Weights of a small GPT-style language model, trained from scratch on English Wikipedia.
Architecture: RMSNorm before each block, rotary positions, untied embeddings.
Each number is 500 + 50 x the weight over its row's rms, rounded and kept within 0 to 999. Layers, rows and columns count from 0. Numbers have three digits each. The size before them is the row's rms in percent of the matrix's.

# down: layer 7 MLP down (transposed), 704x256, rms 0.0857, rows 334-364, columns 128-191
# gate: layer 7 MLP gate, 704x256, rms 0.235, rows 335-365, columns 128-191
# up: layer 7 MLP up, 704x256, rms 0.252, rows 335-365, columns 128-191
down334 100:498495414434526519451508353581557411472477445573529462358517580470499520511598488458599524561499600492521536507493515621557497482588484571559493481502495435452433495508552563584457515431565568
gate335 101:400525443575511454455469425483480488470478532374514491513435480553540470466493506507482544523424471373463523560571597526482475619472502505477448512495546401501576475522509482532488526520440447
up335 097:538482561489490489476559489537476569546495508521487544521641517437496616533546480482423459559510573431542514516439416465418532494531511494576516522488466577509469578496521564487525519430495488
down335 096:542485439414508532507408415482543539473441509482481424459643538464472499442541579425531531478422581629455575438505454539372479455522570446533649539457518500513498533617502566532504516550586513
gate336 096:422523463461537515562475415442573399389519505508498546506508487453452520558568533508437511470536501429548447563485519455540550571528618570511481563468591441476469532481490460500484467568492462
up336 091:438554443424492556498502531547534473389526503580586492518426595518531518453528517539578518541444562480524476498478416420586408533520623518382529564394531519474531447398473462470504509603526500
down336 093:518526484580496505506465479408465529516441517569533496359535552526534594533529490459520416485476456531532456475396490448519506435480564463520483524508503526491440520454517474425569460436627460
gate337 093:516543477503564547492438539529491510518478440445514558626576521540460481439467488467461473507511459501517447480464470535550558607466425505445451432492520516410476573436454564516546308469527558
up337 097:519441566553503414474465532414609568500549493585525496503524564559491427482470585520498592463588484414508493493512524587569480443507479462529440515540573546573402614437502481540473630474555425
down337 099:520421469484488490548444442430517576530605481499423588464514518557541553465515428499561487452506550436497447405496496561460447424576506532482387552594555538508522526427544445534493488578568452
gate338 100:485556513548505545540583462579392524474455520518426324479460503456505518534560524513530553492575462530541444511448516459527539525550418496533501535457410457471540547423560492476533550528417479
up338 101:556508509526583457397459443439438448438437393503519507517487545473469484624427511587400472561400555514517578504485551555504418475509462558438419459470491557517504519471519555557572435517473543
down338 099:465511546609517452550559564547492523436549417533523512522506530501567571493434483554470477446547545470497568482420446486553411455496529435454461501479486526463517529415478538520441515507553472
gate339 109:510459525460528455540567452482473435523497481479419475641451450478598534512458526517526429537510366413450539547557504527578460452530511520594454489481528532513424477488451548462486514456452541
up339 103:517479427505516552605486508529430425535486513454458548543537492517551476419505536476505562512592414518391576576467543498559514495419509447641424504525549476536460505445442468510493457430557506
down339 104:502515502513592553549504542438490356566502527508472476508480546483454472487494497555489398483525410468489428490491564538517634496530606463487458548620530603570428497393514503498510471484537468
gate340 102:570510441553514528438408541492501492503465499490537550472501479559531621555439494531548501536508510481502602468525446547457525555411442477475442574485475497590587410410521450447474461439409475
up340 099:492541572540515484451478488454490509453466547480518519494487536471538475524489401442506464497441477545571540464522570494429605536483598402550530504511520473484605472539477453486520478581446604
down340 097:486458442450523517503482466451425487456407496512528547607490541522561514436484548508467558517581414543592569449437544561564498509469496556434403499514549541432504459446582462488423471386411552
gate341 100:438526504550423503417488469488483572523456451499494528487532491475598494570535521479436457439494621493534468534550476489345470513526494520439502633402501544493447445509459470447549491465585454
up341 099:527536485469444576390482456480463488519533471532498580512346480457514452497486489479435471579493512492612508531627497424552492588593503551501574572555492582539570405466487505491494510505601489
down341 102:463573589550398490498498449494457504520589527501446498441570501522562470479513487588523533519495432501529467556524500513500536516434510506486537394494495604555535521474505622554483461496507554
gate342 097:461568505584500505488397494482534574471462485501490460539499393465488463533483475461540532545514475538475504551562520461530531473521428478522380455504517518498484456466544471488526525520445483
up342 099:498588492498508487458525530544511538508533581563558485553533501351548452520392547573614581456446473513466406521535478463469421455500524480538499485459537473575589488428506541524525505517497515
down342 098:456442546479556486573495470466512450414507471544552529515585425556505452416639525559505578487503518453395483442453445483423594525480466528514389567450421517415454512474447523508571518576583512
gate343 108:469516439462417446519499525450562502421541512511523491512535499477522590485560452564512482554554454521464557507387477540501561520498603388458524508543486496546528544587483517503540588501426499
up343 104:519499565567572559497451529500573528511480511469510489473577500541439412447481395502573417528431526512471554551546423549452470481498431489384425505491482517465411623452521488483524597562536447
down343 105:489505503452499492505549482471512529489479487552494470467454472606412424521622428518424442571485612494524468458487424547482452584378484594497530487438557431541513529465473504495490501478462480
gate344 097:507418476399401512457487536516437437483529420465519511501500415514476417412520470505532536504527471463461502552496582503432483486478454501457496525472544497591601465550499503547570485517481461
up344 101:461510616461482513467461528449564455525527464467481432617505449473485422475535513510410613515542476494421523424568513490477438507472529470528388407430460468549443477442442529488436485488532440
down344 101:480489605378523456490384500430444468522621527451499565442503469476435426496479462523485528483548460487401565519479566533522454540503414478471450458479437477494460509462445502461567468446494545
gate345 103:532493520413590467518580513482456503450459556557469449426481472550445533432556471485475498458524506481491424571478570571579469491465500544536497602526425523453483570459584498427461492469530464
up345 105:613467480504468490439596497461520429524594473519462623524474500442490516554555488412535537575594475495512498436549461574485583482511528484543470517541467438527458406436493537463501431454521584
down345 103:416502503404532551495542518493391455473597509469540595446506538492501536589563476460491507456433500540556460569458413514523493515498489401552526508470586437481516489518493552453492413464584473
gate346 100:499510508462410533514509481517493526560454552575524527508546511532556565522481515527417524532526487538483402472442519431407536464457524520483434612454535425449540548591424502424538428526447559
up346 099:453462524467499485459463461438481464573539521491496434472527554537560411571509482464533409454447535513460414481404429537491479457505524518492456482473502490517452470502468482591548554549461564
down346 096:507540469580580519585592514530585501502533486455493479490515500579513503469570464459578469543450576520487511549517445538534500513470491558579464491474460513571502538502556570527572610499387510
gate347 098:474446467501528421417439452577536560451627616396489522512470524558489472560592554485484438515481510527512490526532563391482563472424567487469537478501494568447507473517520460574532441542583462
up347 097:456497494517426471504558483492462490492493450554532591466503574530525479418564451551445536500572488459471455544435567541528476438589485531515493533557429536534538476530446435498446494555498572
down347 100:447519608530531483508499498509576438461390468463498567467553525477460468548587530576439526453529441574482510500548563447481484542445493528547586478514541508440537415521444585563492562453442505
gate348 101:486481409494480538459575467483517515500468501440593446563467486528538479565517534581414469519481489561620541532564472541532453474521347491530545422445494507445533498489403467539441449482592425
up348 099:459479356536576494491466491544522478547418444467598552647532432551533476477457385511509551465490450471575419563527547529553505447521378531542426544411456490544515496472529448580465554519403498
down348 101:547508435419465519489503448406494461446528530493636446460509451508441367449509535437478546589533535441507451460489531576504497485538578482491528537540577541508493529640447540484601463491454431
gate349 107:451499515522600508464459469456542550499508436516437552501466522429428501512506446554419603560443434510508545453531461505503459580555464500508437506547519429504499530526493557408531484512559502
up349 105:454489492516492487506436460526505551559518481504462557474416385403536568466510490460407629485430537488604558518493461536480449618553495456510546477510590466538572517591580533453429497525536476
down349 107:448515369584546453518427495435538441550474505511464501489409540482551547503535513582429607527551501541575479484520527517559496515561452585380499485441453537549478591483603521521487446511517464
gate350 102:582495492498405513535479505411542461413484515539599575503495453574426481507506405480516470451379431481513526458449470510501449500509553435493538411584543485540485579515572503510536536456477563
up350 100:542460567486479425479475502513459499500466439475357506397460500537452488575472477495494525524497526508453547557542580564453464494534462487476461464490505511519508435540500494468426448513485529
down350 102:486553514419445448520543401424423562508525467531444594454501454578566486472544516420525485556541507516491499516482594540437475511536552517446551601457540508448499477427482503542474441389483510
gate351 098:483579471515429495465562558458536492527531485535561545482458509477478467466510542444513621497482527523590524552552604532490520556495459486474531458577483461503406491536473513509529534427472557
up351 104:386350429511452471544472480399513484433510539516416523544463508492423377508521409562540483458521473537441525568512443490545384425492624438498421425521559439506531464459429490586497565505536460
down351 101:445370547522534473471515608564513557396594500447480519499499524519509488494501460486555476442534588479477485546541389465564546512473502532424553470494413480474476467516608530497500528517449515
gate352 099:462574524401411534423485383450532384494509510516506369470511452523451470464443533358475508577573582490453463475505556596462510481483494436393533568459548510440511492495553501512405465514497458
up352 096:481573531474428423517486496487521625474395495505583426531477495500461576554520543554470513470407488489546480466458420503441490530490497491480440488508485506421471435481437512486441466541451516
down352 096:534491538459411517469536509600518469466552502563530457467498489584583507554603520435556484517490520542502541627537525487436436481452527482582504520460593522472487462482518522475510543564493494
gate353 100:488474382497435492573378559548582499513589495514495523534504392417433522426552553508516483565560480493523436473512534492582570565517487520355500556520477546552527481442500511443440436486477552
up353 094:448451421464470449560482532486480465445534528423532491513523436484566453499413556374524444484436402432454540494427459558465489457472468417529447589481446421456484547492467559485583516558616449
down353 096:518517552559464440524517433452489430493549488521475619447468444373473482494568475612554500575528522489422565505487517408477525491543465469540425516484468481434433576431471514537581426538456424
gate354 099:477532523468532417547487474550512517483503437414410475525523576518478499540548539498514458386562563458509520461429508424509451592559515491579505548427487519503499422414518542494508612617460527
up354 099:494457467498512533521495462475558443521491572483589530482417477531586402416493523475570442579477569547574565527524467561539507532583553501521494405540485613446436539643454438547497548443576495
down354 097:499523472613520444476522486486482463408510497526463411496541537528556616534411541473511499424428436561582551448645450448513575493528534427485481489537596501590508494504409481442477601520467457
gate355 098:507374479462516474448466446544450491507574549481495495440534478533481513418499482511541459446512392532562387517545540522554512463465519534429503510462524591557466388517559483424513478417494442
up355 094:501450502546522443509426544560470487566491432487474561476490533466485489556464447552512573466485599547436525528472471518364482433541493461590490484453494479555443497490419405574461413536535496
down355 100:619466417479487391438518471513537415618563525508543461518548499592464589579521514498496487549545486466523609481418479623443547521445450452561540511518575501543543458485546444457490563444494516
gate356 094:590521462534493582558502446547508442448438497540441552504507455546454561501569495540527476380482476543503510505542514520488586424492497462594460586613491396601479471521442486481503480490432499
up356 097:464462515531528492458526564440529465561579493459547430473493485498496404352414503513458639630567450457492529525437548523555462486441499483578465476512494537566404501353446530548581524562620476
down356 100:423426491469499436462457543506413641440468471536518520497587503485454469486439444560469467588550473571465519440561413518601509452420483604519465475444461529489435425348400470554482486497500565
gate357 099:560458486598565479518530509551478578558530503562550485517569488480458570419492438451529533501534475544498460406510468561494450549537502503410539565470525487426502476510454518424462439510526549
up357 095:482540527516545548360500473395507539457565483472579444440472513577576477493447520479576468475485482501505585468491503503449490459467480598565398403552488507647449511585475500518466485515463486
down357 097:524414457567477511421429495461477524543431519448459515500402482523552501484438492562598572574521472446538482432508477486468532409446560503428524522508455470533558491453572515574470563504415453
gate358 106:563541536503505507544490506614509550430506511521505573498535555533526496527546515489434433428610425503528484453419458567528599530505530529476462487487496509427405541471454501358484451489455549
up358 109:426507524470447428446524397540509483457449524495479455458518476487406547610541408510443522579552488438495577477555502554547504499553516526436452559460463512528357502427511548525571592507539494
down358 106:422570510581493549465370468508423594485456524514497487456457591528483445474591392632398548616538461425487498505491516583577494520563524550506527543511465529525373490397544567535459596567492569
gate359 098:615463469459496539437546562451455513511602505475561522419452508476442511562572552552424585452472489556465486560537535519521544505435505537476490492564541605615516622496393540442524488444463517
up359 102:498406509456431503514506444521415548582436471505489504541529563531529512549565513550538442471516568602545462509561538526582420473484455581451516480531493510459450520389509499396527495495541402
down359 102:503471499457435440484459544525445452608449447498529570552439576552515434433396467532520580452428500622518472540521564526579502469503509475400522617478539527518523470529448452560553514557593550
gate360 093:383609526503433582448481489475492498446386423533476497509416514478474478498525440477610526456464496506470496543538472397502462524465466475420542477526535501483531460424451454462438442479448461
up360 092:541497511414515511414608533440463555456490482515512520565500467598585546588537485463402503482483507449548455477521413466422497508505537519481462465504598461416513469461500466505405417425535487
down360 096:447489400437564616441514539492485467453553501529520469494507532505566526480546440429446523504500437551413507515543382522564494466558514419520502518595442424529504429422531571495429509510507465
gate361 101:460397488613493407528506563496521484561445497523523427493459547536487506550526488480461512541523473502448553518492510444503496447495579506452584526608458443440516472501513521411484511552540526
up361 101:509480544543429448552557450537523564527508568591560558517445418396473423496545460497535554424495534582480518521518413483481516473518539485489544520545514458555508488566565515505540599476502445
down361 101:465434451515393348459505461451513446549444491495498523460511527476475537476514537563422431578461490504505558436511504507491576563522469434474477452599410494477532427445534504461557450416485523
gate362 104:540575537499511501525486451495470557441638576402605449641445572547413528470490546462577475482508529449556546560523564477551476488455537504477570525550432399409504524488530508546406433475565555
up362 105:582549459525466562471448589447556503490551476472530475593526550481509511513477493453516436559443450543502472434514496540473591415575540501413521535471468562503385522494541547512465534560478507
down362 104:456456512566557494466508500516468484575567560370453490499449578466514510422546572408564493493482451476495539510510566490482543495587470544461415582532454517508484552478453513539441529586549556
gate363 102:488398423455506518493463548520453574370605437404572555569420481485537551420479530490413559539604451484413524497492516510466552556525594501507481496533443638479458488460375540513524514448510431
up363 103:384444622428595561518407453539500620477419506554504488493448495518482397497454586614338472474543426507546522490489435478553543426475455553588528488548434465464540451472430534502521503494496566
down363 102:481529415532475536457512498467461555491489586592532497506541527451541458589520551523531556436366453428429392460518411532561500464473460562482476505518539505449444505389507461588486502616480522
gate364 095:486491556426488545494481499503485446520477464502538473500513534515469616460570512565541492526476469437506476572478388511475486524460532504468464481554419427473554652576550515525537481573456525
up364 100:499533557434466417504387569537484510534584563452405491463552460491527533462601483456488459426408495550520599596531543482481573529499422492529533456583532569482489505614522485450544481507425541
down364 101:512526557540525490401457475482452414524471496480573470380541583474565547485498438413484516463524529497487492632470481566506498483599489438502537543417508466574522512555498575483541541483474411
gate365 099:610489437463564438542476499549465461504547541472560578520557581533422509452520530524459542490412485500486485520523529434489505453415512481510479461549530471537420473516494588540408516571519507
up365 099:525439483481487537528476386544443601551468517539426597532464399481445490523589600553492485558537515573473474547428502502479466485550598481536521494483459419501414519443482527493484534448426421